Weights of a small transformer language model.
Size: 15 layers, width 256, 2 heads of 128, MLP 896 xIELU, vocabulary 7649, 14.7M parameters.
Each number is 128 + 24 x the weight over its row's rms, rounded and kept within 0 to 255. Layers, rows and columns count from 0. Numbers have three digits each. The size before them is the row's rms in percent of the matrix's.

# up: layer 11 MLP up, 896x256, rms 0.199, rows 765-791, columns 0-255
# down: layer 11 MLP down (transposed), 896x256, rms 0.104, rows 765-791, columns 0-255
up765 101:113154131165147150117124146119139103112133166129107158129136143109127119115109138136153125141146116140138154165113150084095146197112114110108124133128184164120114168133123139116112121161159135136075121111179140145128156134138130150126125092111085146141084155133163159125127141166125136114114100068119132071116149104140162110131085137109108122138105136117127108084132144144111130071119152185112143115138113155059133162151097103191083141147101136165163146174106095166126104109121083128124129124115115101126088143106114131106156140152131105146141122117131152099147164144097174113126121095130159152099143128133097132151113182114169129138097140134108102139140137130139106140162149131133137117126132141144068149131130121115147127062134133134147080119132105139103131154088138
down765 101:104168107139133142136134138169112125139184151137126147108154087050103149147118128077127113177128149130116114155110116120112141093088119129123104107084114164096125144109161128128148134171131151164153138124143157129126136122113155158130147107102129111126181136172113123123142133108116144121144130109164144119164122131154161135108142109133160070107160126125155133181129098129123159124131130137102104094131104131118163089111151186140131138119185118118123097133173146101138122166136127132157134126135138126116144167106145129186096119141157097181130114156094132150101105131144078072141172134119159135118138148090107175164124102139088112110097131141143119113133152081096139123099144112130156097141124151135138148129155104132185171140123145127120162121151114108146127089112156
up766 106:151130079166155129169111118144136138067160123130079112078144146133112119140132085104090147144149087128089132139134132170122180148115123088119114153121114155140127128136137110124145194129081171124127107115095128143148131133125111142132089136145133120120124087160082138153161136124137153112172104100148178151118096119202135161100118100152137105144127120101096150105126108168111113127157125128117151145120141092144106121091114097147131154136147133141098138164109093136153129164178094142165153127143137157122118112135141123116128173123128119116138132123148125163127170139135107102161141126143129124096143127082134109126129135144189153150176113141141149156112123137145104124105143091138102136113142150142073119129085140100115136128117130152163102106181169154144107083156106
down766 102:111175090101140124132079122148116137081126119107122154113127138096123145094102115131162124114152116162129119159084120150155078103104131125165094152116148094116128139087147118142156126153128115110140074160118142144095169176161101172151077097145146131131122093150133129138107145097100136131145107139155177127148131148136121128102144141165154108111166104135178104150129132136098133134126146144100146107121136105114124127105105168139154139158110092127175108109085115177168102131102146113150115135121125135169115149150129148136145130118090135115160109130138136125093124089105087169169127135093139096088182167127130149168099138150123152144112116116136169104161140105146144116152142178123143100104130117104128116137148095103099140100156113164128111155165153124137146072114092
up767 094:130150120141154119129084115127131157109094113161139126161135152157180127135106158129184158128145089151089108151116150148158132092144119116136156095136107125118165137142093176130121141102112140121145160131140086061112130206108079108146133108112127139153094133158145160150094135063147117172120154159124172117099126130125128143123110112110114123086118117146139145131099115165170135101107145128175135133109068129159126105091142102139126128092135140156120100118080112112117159145134138116163105123146088164134147098138119130120142112169106146127129090104145111125105147160114140106121156148125114187093120114130105110083135121161133109126145124131082116160126152115102138106094098126126130101142116111095108123114149160152150118135112164105148126165100162081102157144139126
down767 096:100135160153107134127131095120094084125094142122130125124136119148131122133139166117114152125104118127121142141165118098134119101131153184082123114122164167116145093102093113123146079096138133150142109171147135090134143129155119156115149141166113131109150102104126132176159112117146111114142121168108168132139119108096139131113153114157075151091144117153140120143116130142111161133149161186159139154062124136083142118167155131132171112089087170097107122136103131139166136134144166141072115161130122164108121131116113143115124105145119139140128122106145116113056112169113112108164145129112095119099134134170152114109154183184126166175094101106109108112158161117114153119113116138146093144144125114123156087109102129154125133141079139110139121132122148122123104146173153
up768 095:115137153118123107132153103131167107107113100149184151134085098127155127121101142159170143098130106137168130151128094135122097135104126120152107083149161165098154148111155140187110137204137156089135109178093134120103113132145146132148112128158119129109162079115110136139110126148193125159152159111137169146154152170122151085150111152102104075143120101146130127146148120131142135135160132132109141097171122148104133124110105104117140156099107117121133104125105110106107090173112129112117102089103118120125146131125139107137119116137140119128141101148113125112122110146113082125145138156137132121128163111061148162081142141164137175105137157104131117143156081121138109125115116146142108132115102085095106135099140126142129174112148179170164158135129098118127093104094154
down768 092:171136113116139103081122119120143131131119130133142154134166156120129171164128123132103113149116135151144130150119109088160153179133097159094135107124127105088081125110193114134153101100086158142128113119111126168108117091137118178141075164158116120108144123119157114121107132088110102171173139108122121196092147151154145159126135109065136129091116117142094179103117130101132099144101150111136093146118133168161100106187098096154158132116129114137172132160120119141110100133144110134149121115123122172118090142142143108117167130143108130169134176142144142128118104147143155136112121108111115112133127098097106087137142135131130117114120117116137090114116127110141097106137068138161120142134158116141077118118106149138113111093103124164166108162148123094145143158103158
up769 102:174114157123139138098142122175134125116133125103168135140113160120100123166121106129110144083189174144124128166126097141150095140161127168162136176129105184129135144108124116081151141088117143150147115116108157127145109167089128150136091120123127087131121122121118154178146146137160153128121118116099147126131163116148128111117124144150123131163080128142135099127138109175108135127115092126079089127150124128119096109151099135110124158108136137134161145134136169136150173128139144102083162130161085114142104130154132123167145130129121167110144158145098111138157152136159121116130171133105117109154116144130116099126119112175075091156124148134162108140104133103217121124132125082123109119164087146095170099130170114121121141101127151101140141124182100160134124113118142
down769 099:133160148116121148154132156133122129096130134139144121130126148102149082121102137118186097107136168188136142113117113178139079137158109135136110146146131118158140171124186139142112133121155119089148143133149121131125126129123127165131118149158149156130129146102168142119125114141131148143127098112151134145130145144122115142159144105119147195106146092094131119146074124148072111093134137138093115164144104152133113102121112161115124127095122135146139152139108134076124135163171106165096148102121137146154107150119098156117131144128150125167149162168130132135107111144104116136112164131083122160128174117157134142107128138128126150126116157117134190121101140158125083131144004111103123168112176098146155103119137125123139119105146090145133169135094139138127120122120173
up770 099:156114114110192166212143140136162160123143108151100121154178148155122103087155142122081122076111122147155092161126086135130113120139141148098109102119124138147148123136113139124131085138124099101141130136154141113119119130159107135112102122145139114143166133158112152093105098152131121164155114141145130100180161151168083148103134111135125111119165100137135135133115168129133093123140097102103134162099123132129150101098143146094114140114085151136098154119099139152121116146131159112049163144151103096133101096129112125128098114164154125152086167122158133130103168164127133142092144130150133143150116125150118105108105127156123127165149102117066110123180079142120121121110138153121118121072147146156148111150103130126138134160156139136139150137110113135109124069141122
down770 093:114125182115124157129168107138082173147135134138141154148141095146133133145112136131150126103160151114125121139155141096157124086119121127120094128100117123204124138114135107099103097105149114060136095108151142121169174134115108110104095154101088119122125120089114081084180128109101121141162109121118117085087139142149095138141132142105124123146119136111157148128154126137138095112133106069129135164152120100102126133121126121133163158141096109124100130122168133148125134170115143094127106151133107126132122109101164142102098102146110121084167087113156097100128169086142162068156181103092137133107119117128197130124125155159099132116146138078149105113140163132138144150123116144114149126117111147110150106147163151150160109130134097112156147169109126146157117135153122
up771 094:096095110177149132100144124139143142134154125111140134127154123108128098146159144113123131114163118161147157154107150192116124097144148126082159131085146122095087147119143117149174112154130131115091124147138144108130161102107143162126136116144114113128105089091100154106127097122093163118126166097159153126093100125145107125155092119119121090101125119150113119156146118110104091125153154089108140112129148077098116121133116152140102130087085129105140127089134115129147096092136097156071097135136134162066109135122165125063112120127136122135132117117099167115126150098099154115130073101131121095146135185105121129143109133075124104137093125155180129146098128144137130106156103100133098091121171097146134128069106126142114130108183128113147116118109095149136127142102132
down771 097:096137115141122086127115113104113128117143136135124126107107135128151152115137106128141089148143106152082171114158122099133099134131105121132168122100132118165114080117155152142098152154140140138111157194148148145130113138150124081127150137138100103196112128142119107123102119111141179117137198113153171131112141099128126140128120123147097091108081085133113094151122106158123134122114060093106125160117141128125186108109152125091111167148145123115134144084152131140133094099178104138111100182147110156157096143148112124085120129097152151136138120125090085132163127086119107135139049128101123132120165111162131127106073143098087125136136155135155112120098131143143123141133127128148167094124102142132137133115132131166145135140123124109140108164130108107147122136088174
up772 096:125077129150102118087128154115166109112155167116156112102103143119097126068103131144126123110118111077106141103117079099114132136077153138129125136103140122114164113154135126102076129115126120117099104137106096141132163137098137129118140121083132090153124111149077146114158146144142167113102127126137124099104099144132089109082153126179111136114059113168128193136120137112129133144091102152113115176067123126140130144137095127099141102131113140125122135126105121146104150110107131149096143114122113162099158154125138111156170175145117097148141140149131132126139187096125141106138117132116163123135144164138159114128116138111133141163124090176111130153125107141087134107116108127099142144065118119110122132122150127095100128159136122123127115162091078203141145146129111
down772 101:120151121099161125150151136138102091134138128147166147147094114094127145136116179137153108144148091147117102152136137094160131146072094154142154114140154125111138146098098167157088128085161124146156116112143113079122132111158160148153110179138128120139105111152126125134107123117119136149145136114182099156136117116115159159125138164187133113148088031130139163108096124114140117176159128134144126138123108123124097133113152127099140142120134170119149143122097117168132116079119127103109144125172114121110140108146131146166123177136158118171165117133141156109147091103144068131184108127122121155148108119141101123171158134112188108127095102100124117124134142163115128097133131090146137154169123136104134170115135093151148115104159136154126093113124108126101127135122123
up773 100:155124138098169150115119135135137098091107154125161177133111134093142145127153126117135108101143123114147126101161111132165145115196133127160175089104127130122101109119170096165120111146124137107089152118096152134119120119086118133127173135139164132152133156114074143079142151152156123163105125142124156166125144103129106095116131147150120126119107141120111099108093136132118120144107082109162165110146136105109139144170153156147120135146093103101116112145073128090134133098112133107135138119152142132125120096155087112136100108165138163120123108111137130107160113124128166144134120119125119124130133132153152119144110123093107189122090079171073128205127090158129146175162106103138144128139141158153144087133130188112140130106159127113150136125116145090125080155168107
down773 100:095153132143121095113146142126159161121154131168137159103154165122130106114150119133087102106121172119149125104129149141134093094165143153125127135136163148160151105120146125182148136151138130158165169120110085110132135121095162162083151117123110147121167163113098119115162131111124136189121129161137155123159099096121117117118148142125133123071112079070121161146099150169158119099128101117097124122154144134117146208141138121162128113106132159143148153161113165131107153070079121118104140108165128152108104118134075123109136115137167121090124133161154151114129126110104122148153082154121149101162119131153124112120136130095115136114161112124130123159117112123116149166159138099106154129132165095121128140116090139113072145119140135111138121161145104173120152114175125
up774 094:146138131139160145111093095114109118120087127106125150104167102109145109168120121117112148116089082103121137135136142112127126095116138166113108163103167146088164109070157138117160152075121154161082085121113150210145161153129138151118137116136100123134109131153121140130087126145131156133094165142129103106114139112106115120157131119165115133168168108117127137163106155090173107161171113119139173134135174145139082151127106148166153136140125160163142139132141121104097134143144139136126111109101143119109104124096100123173114104070157140116157090105093092116097139140131139157108145138117179105134147121102136134139110137155196161119105121110143119133128156116124099116098124121105113137166129182115130166133118126118108120088135105091144131150151101147101144113098132
down774 091:144155152128168124129144151147146129181025116115149134112145115100122142167120150123118141159133136117127143143123140139116154142133127106095104132106118185117081131126123094079126095119133124107135203131135119152146076098167132142076129130117099110136155160093160085137115127125143154159140111093151136129133141168162112112135123114127141118131174161112032133161146130137123134150105103121120155102141116117134123105084130118114114130108154122132141137096098131072170141145165110103128108110147113131125150124096124098128129143116154128104094125144151127144126113112129115164070110129133141147144147128128105099110143142098189129119105107169143138145126110141140122114113098151100158097138149120154137126141152122165132114168105086192153156140115112138144100114104137
up775 100:121150147084164134123117113133151133115142188110079065104159144112142137106122111135129099116176175105114173147163138111103122120134145101143112124136130159081125143118078127094114099143112104138143116085161116155100091108122125123134132104097149122099151097133106143143118128139129099134132140123144154171128165169140127106097110088108138116163148063115118119129096119158073113121191120159138097134193125133115118105180159113135095100097147122117089125114110113112132129133102180095123151108139120126121101145123131122074121118101153099110139155109131125116117108112104129061123155156130118146163136150121108101146127158140130129137110096117114124180126141124111129159139129128172128147100121125148091152109099172102125131128100151110132081104104139124086152169142112
down775 101:128120093120138065079117143104119156115128151134169131115102180108170126146162138147072133164156171109145143098155129123143121134147107105157102122171158116152074135071143163135117096091131092105138136179121145106148116137141114119136123123134079116108129134148077102151101138135103097148087119104092123085108144122133141157165109108093091111120136119148113125101135092124141107102098143106140163137124136145111170134140104114115141104160102096119063103089120132133142132121131144105138100152077127097120112142121136135095144126140112147061132097092168152128136131140188121129121113128099137150163136110116119127151144164101095104118116125157145118130161118196119087122138133130103133088130128129149156137163146155092107144143121164131130156145115139138099131144126149
up776 101:094125122134118179097126132127139130103157137157109131152081099113108123132149098179106131134101109154104132164131097072111132139149098173107135110111121150146101112099133071159104136192128177155114168124133099101140129107140127113121134103116114165133127122075112110128136134129153170098102111127169146145115126171140102122154129149157079137098119138118149107114123128116121143122086140126152134142120151132100105160111138128112114080127107131124142115127179143125096101123145169142129090123119136119113100134158115127069165127111124160105119105129135138156127120123146135104128146140136143101179163101149145159146124098151146145105122145145049134194103151130148110065161112109097132149142073166138128132113165158152105123118141113144136085102133074127160136139124129
down776 101:115138177142133096130112097103094100110151151108122131075134140082119173124114126164094110127136138115107151169119128131139125183154115117172146137130072140095090106148103112123084147137109140137132127161144139145126163137104149141126119147142152152117132103123201109126150089143138114151169132126103120140125121114152112117163119119101102139156092130135097115159156145121138102145123128146125164161138137146150089195096118118092140126133188120153128132116102116160155178105149108171142146145149108153129145116143167163103124122141169116159129097167173117121150154097107144123112143112127101097169105114114143104110139121113138111089154118165093099145132146133114123119117174111137140146109155128129112136109076142146078099135124127141184145153166123142097133199142130
up777 103:106126119116137101115106109110098160130124141160140084115079131162106140106170088183173088102098142125106125176138141106108108122151129156099102148103117160141151138144131144137140116115139133115119144124161104114121160164157139095129113161138131150129163148124090125114144111172097160095153143091130151142102158119142129138155152119135127098142108118118147120135143134092163134078111147134101107162179138105126133131120144131151162163131145150122179111120117131187108117121116164128153146134108095090186114121154162142109117156095119139130150099126098111151109119104133146143140122170131087146134141122096081125132110121098150160083118106123128090129110141115144157104147130134145106114120095114191154107127162081094157140130088149100107181164103119161143116162165079
down777 100:096131085122150130124115128148087173151169129135147142126134111153092145093130115124130111101141153113118101099169124139086116099131109124126152128108118136200144122147148103142130188133106122152119112145144135119123130144130141143185077089128143111110136149147137105124133144118126151107135149134175101123118098134114129119136129119129142098126157167113075121101163138123106093100112113118135109170088119143132143112100182092120129111121135136108095098170135118140091103090142150123147140116110109099118096093157169152104175167115141189113104128117066167132139105114119068134108133140137133143118119150147144090103143123148121124149112096122121140116101125151112143132105085134118114179136116098110168149126098082089149159142089189122121150109175147123116083171134118
up778 095:127097104151128082127120127156088141124113186167159124114077133099132102149131141150162109101130124136103137140127127186087162136152121115096142160100144143129109117119142150115152141151093119140140102072124104125153135124151107104125117127130132117127138127144147126088181114110090107121084123145106117148192152121106124117080135119090092133150149127076160095108112077128118115134089140126094094092097164147121129140143145159155114166106186157120141102114155131140125115143125149142131124162147095166112120147085148093139127121120118088133079140142139157071149139136145129146115144148123109101169131114100124136130099054144096094164137116086139122107136110104095089111140093148115110121116137154117114140161168125130136117104127135071125091102125141110122132100104124
down778 095:152098146118124100146105141155114127193119118189124117116174144166139136103120117083149104112152133189114122175144136143143103154118151094141103112129154118128146145093109117129076108115147140101109106128128132086170125109089145080139107102142105134166122140100124140120123133091135171155104096165077131131132135112134111125117125149117104135106146168115118106151094133135103162140131095092159169108149130148099141138139096166124130127113143141161100111127123122136068150135111136104126137125132091107111141178117087117127124190053135103115138117107115113105143178104137143094141132151168119125092125128171124137106119116133084165106105139146119146152123089122078127141108117126065118101164149122136158136133146124119165127146130188146128136160152118144111128151123133
up779 100:124116115110088101126125091150110137159121148139130170134123118091102079112079099126094089145083126106123105151097144149175116121102089157093098115166151113144141093132130169149094134155136099142095086146108136119106109145110122139129134078087130127100099117155127145109129137192124096110166110068131132107129127085138156142088112126152094127141127130091131094075119134136114127131145098131147157130106098143163124131134132130099168131095100088150102131159139096076126095133134137133110120130138123109100143188163104112176102171146122147124154090090126097094120158136136104131131089122124091130167099117139156137110117154065137158119125127142136115134113123117117125140112132113094124107132164084115159100105113140085163121138112160145109146131112123116146129092144149
down779 100:091124154117124108169147106126108139153098093138140107139089119137131109110112086112141125135121049103128145131156166178110107117138109132078102146144082165157150087142153135095123108135116151122140129176112119149148119125122164125136124156125139137124127111168136129073119152159151140092119102143139130152103143097110122151159188104134150139126114134103071136122121141128185135112113143157171108097160151133112126132149101120151146157136109111140128138111073091100152142147109110094141130102136155140118146133105122137134175130109146133113134148125104121121113149090153131127104130143137151107143148153127146126132148150079122102071145154095119182101092104136125124131063121140116136142128119085116070166128128089136170105095142120144114131091140131075185111125159109
up780 108:117130126118119159047102183147101135118137087142122133164123083122131146093141105117114130093154124126143160102155098186087067112126128118118119144133143121124102118129113103111139132115094125142142114100146111147154141113114114064134097084089078111092105118101139116150118176111121143150154122122132137139129116148143142114115123119121130132139176127124121136104125118138084135136178110122153116137135167125159123144107134153111119155130160146109087106164117103159101074124154115144131129150167131142128123115162093108161128145130117138141185149164163115174148131128176149116111125097106091088159090105145159076065108113125173165147150140101091137149112110104157140130128146112125173147168098136133151096135129139135132128156111113140114093141117114136111119158100153
down780 102:151156117154147121127097147132146098120185133139137162095078126139149124176116123119130098093176137204138109112143118162117180106113126152108142087094117091109164156147163161130133178136116150095120119118124156130081092117149147090109125152134123135111113110139138131146103118146121137127103077104106165123137120086112119122141101135121132112106137133121117112130141068119122116155176113102127105166157189103127135147152096133093205127106156117063151123125108113171150129087141175125123142119167146120165091104102104146118134137133132112105143154125118151151132133153113111120109159111095117175137121117113124122134127161108095124118136165096090153103120154129131126144129106135111180100140138147110113142158121131117090134173114134125142141155145098132086098109147124
up781 095:123165130135146162147118124132090116146132119107125109115155133121128136130152152106108140102157153117088160137132126150120111156101121099138145122084134158145115136161110156071157120067107142127106174128123145123155160151119137105137073110129089141161158119082132129138109135106122111145088129138129088129163114119071078179146096142132179186183139121110135132112124136139152163129159137091100173108109095120162097085135131113105111152126145111128110113121128131144093111168109120110097152104109151165114115144133179112116136137096115092144108136117148160120137113132097158125141160145118128151154109138099196109171141180121163141151114093142097078150126132149120085123139129145111130117121121128118109150097131131091172134135124135125122130073115085138134175139147099
down781 098:136182110148107140115140117065099083124131124125118150078121145138118144155125144131124130144158118116105137134136134160135120145153104142147153118145136136127108106122132117086110139155113146168140158148125098117182109132135126097187090125153089170151133107123141090108111132134135107127165138137118097145146116145113125133098123132106121139114148125114150155117076176108157146185123167078129155117108101177164126092123125155131140174180117123116126135121084157111104146108078094152117097148140132103115140136173135136125105142116117173146133100113097141138135139126065166129166151128139104122174151144152182090151120144144166118166138099106115146104133079156097112148141117133116160106126134119112125166126115151107131104097141155150202157097133139119154097129141108
up782 098:138147110163122132094145142137096135094153114120103160122194107149127113134126130175169148105154152082111126119092095155123157133049145138096088128160122137127162149080161129162161120099103174149132128137127154144118142101133121115168123142141140130155107094108138145086104111124120128114119134120120139141134104163128161110179116173121128108118099107117097130121150070120166132135126129145156156150125122125090118133150103139112134164124157134144124116124137114104117130114126077108141118107164118126148164141146157148100142143118117146173150141160144151124106172155121150155086108144084177108123073120112118131107119126096126151086112175117163153148119094145127088161137139178154149129137098116134168112144132140124082176091154120128131154123181144156149150136124111
down782 100:145123166136129129183128136146107111147126149162112133140151125151127117117129145138130104144117119126097051109105146169151120133097136096109163114107143114102141155153157103144145085164136111152143107176112123148156122136125132110111132144130138162130153133176130156147146164114109097134116130142122145125120092078137164091103133134124156086099117155114092176137161088141146128132097125150164112092124137140105164116137124116160096122146189131134107099112092132157123119147176130111096048140127118119143183117162148159138142149145141192111172138135120135109108127140136125135120132135110137109150117169139084122085137105125092147094120139150106121148117114116146115122143079118111085118167134074091142102163159093131128137112104135095091152180113145122153136164127118
up783 096:179105135187116126135131147133116157137111070143146132129130143105147114125125140151088116161137144109100135120146117133107104159158076132100081108150104166119086135121139127123141127151154143136141105116126097145095120132106150107096135113129152086123144153088128131187112162145144131176115141117143133129161140118141140108126148141114126101124115123179157116128148128114119127151110144115130125109113099094076096108118142129173090131143145104152139153092109155147110123111151133165133155170195133162151148083130165123175165114139153112113156103155056104156140176161098123134176122126135109136113144099088127152095131100097128120164157136118095136121121111165157129108183130116111090139122191134135133124145114097136124148123140104103169125105125094142099137151162099
down783 093:137128161121115119107133182147118108151092118120139123095162114104144127152134110098097127085109104112149139147137098144157170139155148079127108115110151121124066084159113114126151153117082115107146159139114098160127111121123152118118135113153114148081117154105113133129081119131094143079115110104154180112151137095168079120156111130127129092141139143104086174127099115081107145131103121166157157089124117105119122091127145112133146164108085136152158118116138100150115109130151107151145136145130119123143122089111125141109115103101113128132132146097075137120103126131081129127111149116105100105151052124111146118178200110118121128145130117117181145132141126096142135161154140119140133111130161115149121116070115131191163163082135104120139126131144128152123151137135152
up784 107:099139131149142199152099123127175159110102138127153098137184134126091129162154128113112090110143123139092118139117144097121134090140111141128125135118109110159114174153141142134156131151140129127167128134137162073108123134205158120133163145070123145090130113156099136150087097120080129109075127152113128068141151121124107135134153133152126117163092125134156161159121144137117125095126123151154173149136148100126140110109112129151132146132116112122126100119100137115095159142133146137127127095117169078117129162143132177115179109158109128137147108135098112134124115125072084135149111110128123143163108132106126138132077134129114140139110114159130139098125128167059159080151117105132154136143139165134124136188118098146104124167099153125134125157138089130141136157130105
down784 105:149124153164108128151126120131173150135133140125136136097156138133088152113147138148097172085126151128093129127078085154125137132151092140091077119100137101121092144142173078158140098119130105116090118131074147153089153129094137129152093093097131128095123084152131163133142125126135168112146109140120114105160125131142132142122130151137149122121135072098106147124156176131092122120081085143159149106125122105113181135092117130138114125121139121123133131129082108100062139168133102124156124084112153087106109147160123113127166209117150157150141088167089132134112170141114107144140153110130089099124117110117140111110127116130134142167093138130133141126143130120133175142129121113139138100087093151144123127142120110118076135123122154069138143122092117103136139144122143
up785 105:115131143127122122093147139143143133105116137153125116123158145139146106164099132121096128134139102149131127163134077105119145119114110127125178137158123128130108077155118096148134165150117140123113093119124121184126121110126121133146117099128154128113112136094129129113145108147125107101151170155125099108152100111158105155126129169181156106107135123086100161119146070158110125168159152075158116126132169101082116135120126097116111125130107172119108091154146179146058141091134122120163118153110117097098144144110088128105164120102148136114183164135100107128143097102135134104117101133119091118134158073149162137125078141124154185148170130167120165152134127157136134060122111134159119118137137121080146113102115149122159167166131120103100119098155132137150120119129127
down785 101:145128114146120133113133174127076082115086126135122124144128136130131098143116143110101126118140148157116145148128092091159172156114135149144163139130154108108105068140123076138130126116133061139109107128132144127105123154109153148166148090097132110087120096103136180142166166143092117088120142123150106157122134053159092141147114130141148125103149132116123152160093096131130144105136094096134161119157159102089128117133145104088104112105078115148131112132116113113126138099136120112170105143155111150084128141142089103099134128075111118136146142126083084147128126112129122093177139114157075153126104131134151147111116125131151116105135154138110167120165129146135130099083153116113092095173114127082128158128123179109129119136144102141121109106143100098127109094143165
up786 094:144140120104151150123106099122066136117100168098086132162115108187100108156109107155182124092158156121164147101089143120104138112121129099170108146135153164118170136103080137119148167093132117108125123120112142147143133120067128105135087146101136129142082121109142123122118140151131097113142137094105120147098151135146130139144112114145113149169085148164148138145142169159094121178146130150074125110120104151150112167131137189131174176125138126155131120136088151134139112111102100094141131121136137140140114119089132126140109131166120162144110065150143136117131178122151139141131146146112122116127145157136110108162103108131138120125107092151116092150111136118103179174142112130117096105092127103129156109115098118111150113104150180170115139133106122097099150107141154
down786 099:113101127057162116127071128135107109150104158117163113125134126164110115112164112111101099117107140073161147084116130149160103116162147128128140170110110128136140130135095138121150167109149101140139131115085125089132152127096103155112125176128138099163165169104136131116145122137172143141163115164121128124094111125100080169132140138181151144144133095154136132144138156120115127134090105151166129144151120098125121145140124194144141156077088119116136104122099095128117073136096154129117070153149157118132116156111132084118134138101101133150129111141124121090146132124163102110169154138151115127124143122098144092134120133133134137095094184137120122144154103131098113128124123175117122144103128112112184078136138097151158103126115136107114144145080101138160138098103157
up787 105:087085127138100137131111152100131157158151130111135139166076141127117152134155124106139135092153114048124094101137158109095102076132176147123128109109172111125139147159123157116125116129145109077154119119141150132129158137125130135122131160120111146103091171147150162106154147123096101128183155131099090161131151095190140145144159143148154094126132123109160118140132123130159121133123121165142101127095128176100108091134146086159073140122122166108119154125119102153099113150102138167146101124124149170131104144110135131138147078103134109133132121118114127146116158159145150118160157094154099136159128139153149101115135135137104146152153115112164166135133146107121087147116131114126100169096146116091142144132168079160155162127130124099128075149098156123157118096135135
down787 101:133154081148119107142121115155136112102100078142096120145125103093168127103116094167142093115112127143135131115143139122169120139139138102149148122155080097137140135121136102137142127138135150145136119124153080129140115183149129116126119180183128131157112139106135140150178114113126130127152090114123113093103147088154121155122135152131131143135148132128120099105165101145092158086120127128124107106076186154149135141128126105128187134149112096134096125119120123109080147095142195091102140118130133145087066121083107119129121164101158131109082149148126117165153087126143113128120086131094149133111125126118106093164091099131133148131122092141145134096127082124115134093132134087121102175115128131103121105094161101102170106148118139148138069146146174108133125110143130
up788 099:114121086115128082098129121113095116154146129124136120103107126113127134121160142185150093132123145125146106137135165138114163166132117142132166147160152098100119155158152131156118125120148158138146065142150160142093166099081119126158120118145069146128171174116124121147161126157108089153175142097097081118162141149129153120141092125100177119144168137125136104152126098143123072142167136152125124162148148118139116099129130173142175146145156118139134097103139135109136144134142134140136113177091131137152150119127106077155121125121146083171176154110157122108112106167091117096109114124157122111120114118104175149108114182113114127109110121123120131108142148099152163081111100153086143157139132103133131143131132126101159121119168131146165141163129104159099119119101107
down788 102:175130105128121138140168075108143122121141154113091093125134150096107135142118101054112097152146115166160142156133136112136117111111137108133167137109069120099110112123104146130119102131089161142137107090153180135099106114114100165133136102104122156106129136101129123121097143126167125127155145181118144116121120122146143120124129110151094127131144130121105144099105130124111162149166156135125151141161112123109116130166118121086171101079130145109132136130120124164124111124122121088146144099140170121126112143128126151103130096136115082138157130162099148093164061117153101176136131132171130078195106111132170113129139135103145172117159112125098104130102137078135153155159125117134123091086110177134138105112142126139120151112127129154128159117164126182170095132156161
up789 099:165125118076126136134111164147129158135100145133143127111159097139146168105155127136084077129163131102112113159146162090114130123186113090147136138118115073131131175122150106153135106132129146128146138114155112093144139105110128157163132109100128140132134081125114128167084096085112168156123129175128109118144143126151137104113168059129122128057107111117129094145135154116151139145152095129133132099162201166133159112115130121106116155105170159122111084132094111105177118083157137141129137110128152134109112166089135181087152105123110120129114098140089140129107151118125102118150113095115141131131125094133148128141159112091134107157153108141105123175147139140088153143131153107173141132143134142142117114147143130121177123150118141150127140129120131129186135126127159
down789 098:106130091138114113123127138105134139114125152150114133110154100146157168164101119094065109120129133141133139138164123137083112163133128132134145119095112145156119134077126120162108112103137103152119146126148146147098122046096174163106165123132147123132081123133075188129121102146108121128166175170134127093127139134153148133112150150143119107148108132102147162115090146126153128107123142109139108125119138186117192166144146144109160151111128140174158094137137175139113145147133095063128125092126160111150075138093141136125138133107092160127113125164156116107096150170113117122132201130137101142101138102142105130097092141112100142105102144120146127111179124101158130113120138128158131147100110157156111120123123091132136146123127143139141129160152091119122130164132151
up790 099:146110109132163159153071144110164136108128076137184119128155105119116148102138133151084129136122114090117151142120121140153162119131155156108128076124134135138140094111159169118097138175140124177132159165137146148135107114113143170112130141134151146144135117136142133156148114132112126130113065120082112116138067124145179100122115156143142174163138154148198129099131106138105082127123141128150120127096113117095172118178122117131122118112091094125130118082093133131101119111135109096121129122133114138129134094112141098169129116145098155135126111154108119153135166131142083114121153176132123086112155121099167121116189123143152143124143109112162096167075122158119167125120138103122128154100094127131114162149130093144143093144149111122151090115143158159110116093144117
down790 100:124128119138157130103095126138146083110143124127136107102124149124139104103113168105148124137129122113131126162155132135131109088157130119138125130169101106136126113175139157122143126130131094103161105148156133160118134116126079104133100056148132114150072103130149177117169136129165143098114107118104134155113155097100131123143118125101122132123144167173122115141139176115137116138115095139146110138102131090085160091122113159118103179120099133167091170158114125109127144149093105117112152121111140157092100137069132166083084137137160122172136084134108110117123115153144127118118142099162179129084120086167085173116144127106144141164091115138117157152066114132104108114150138108133099115119102156138124074108130094118101125095112134110149126154110087153144137144103124
up791 098:113122161093108161131097100108129151083125124148115121112146141153168129123137143123131135140171109133140124117120101142093112126100106131124171167133092124093115125126138150159150136153109138126160126078095137112088135159117141163126148111132138089118120124120151100071136141148110120135100081140134130116093109110091158094103129129143101104129154127109122155155126144158150178104159116112111149131127084085120127142140121129099168104120169137135152138140101131154122169075112091132135122099137114140112087122110157144116140131133157124096158125089146135144112117127122110181182103120120133160169138102183118108135172139064092085081158158082172131120112148109139160142100096167139146124154101194100127100127122160113132135124104151125128073142121095114101144109118123
down791 103:119130113146112116165130117108117124134157155079107155120156091127148118139160121136155107128165087099106104150127135131124119111173145131133152148129090142129105148136207118103157143143103156107133130104107117139100099142118134168080128075078127148108107133101065117171140115111080135112083144145167145148162180121131119113138080159111139109174100152112110141107149138093138179146117130115155133108111170130146136153079102110144114120115127122120119126133105124119068154105106113144073108135125127127148150150132141169124114135117137129125093125127121113163153118113140123151128165135158129148123163125104158143081134148111098119097166122113123110164138145145095082149173089141073125147146149143089132108118105120133141139090119137147114118130165090135114089076145120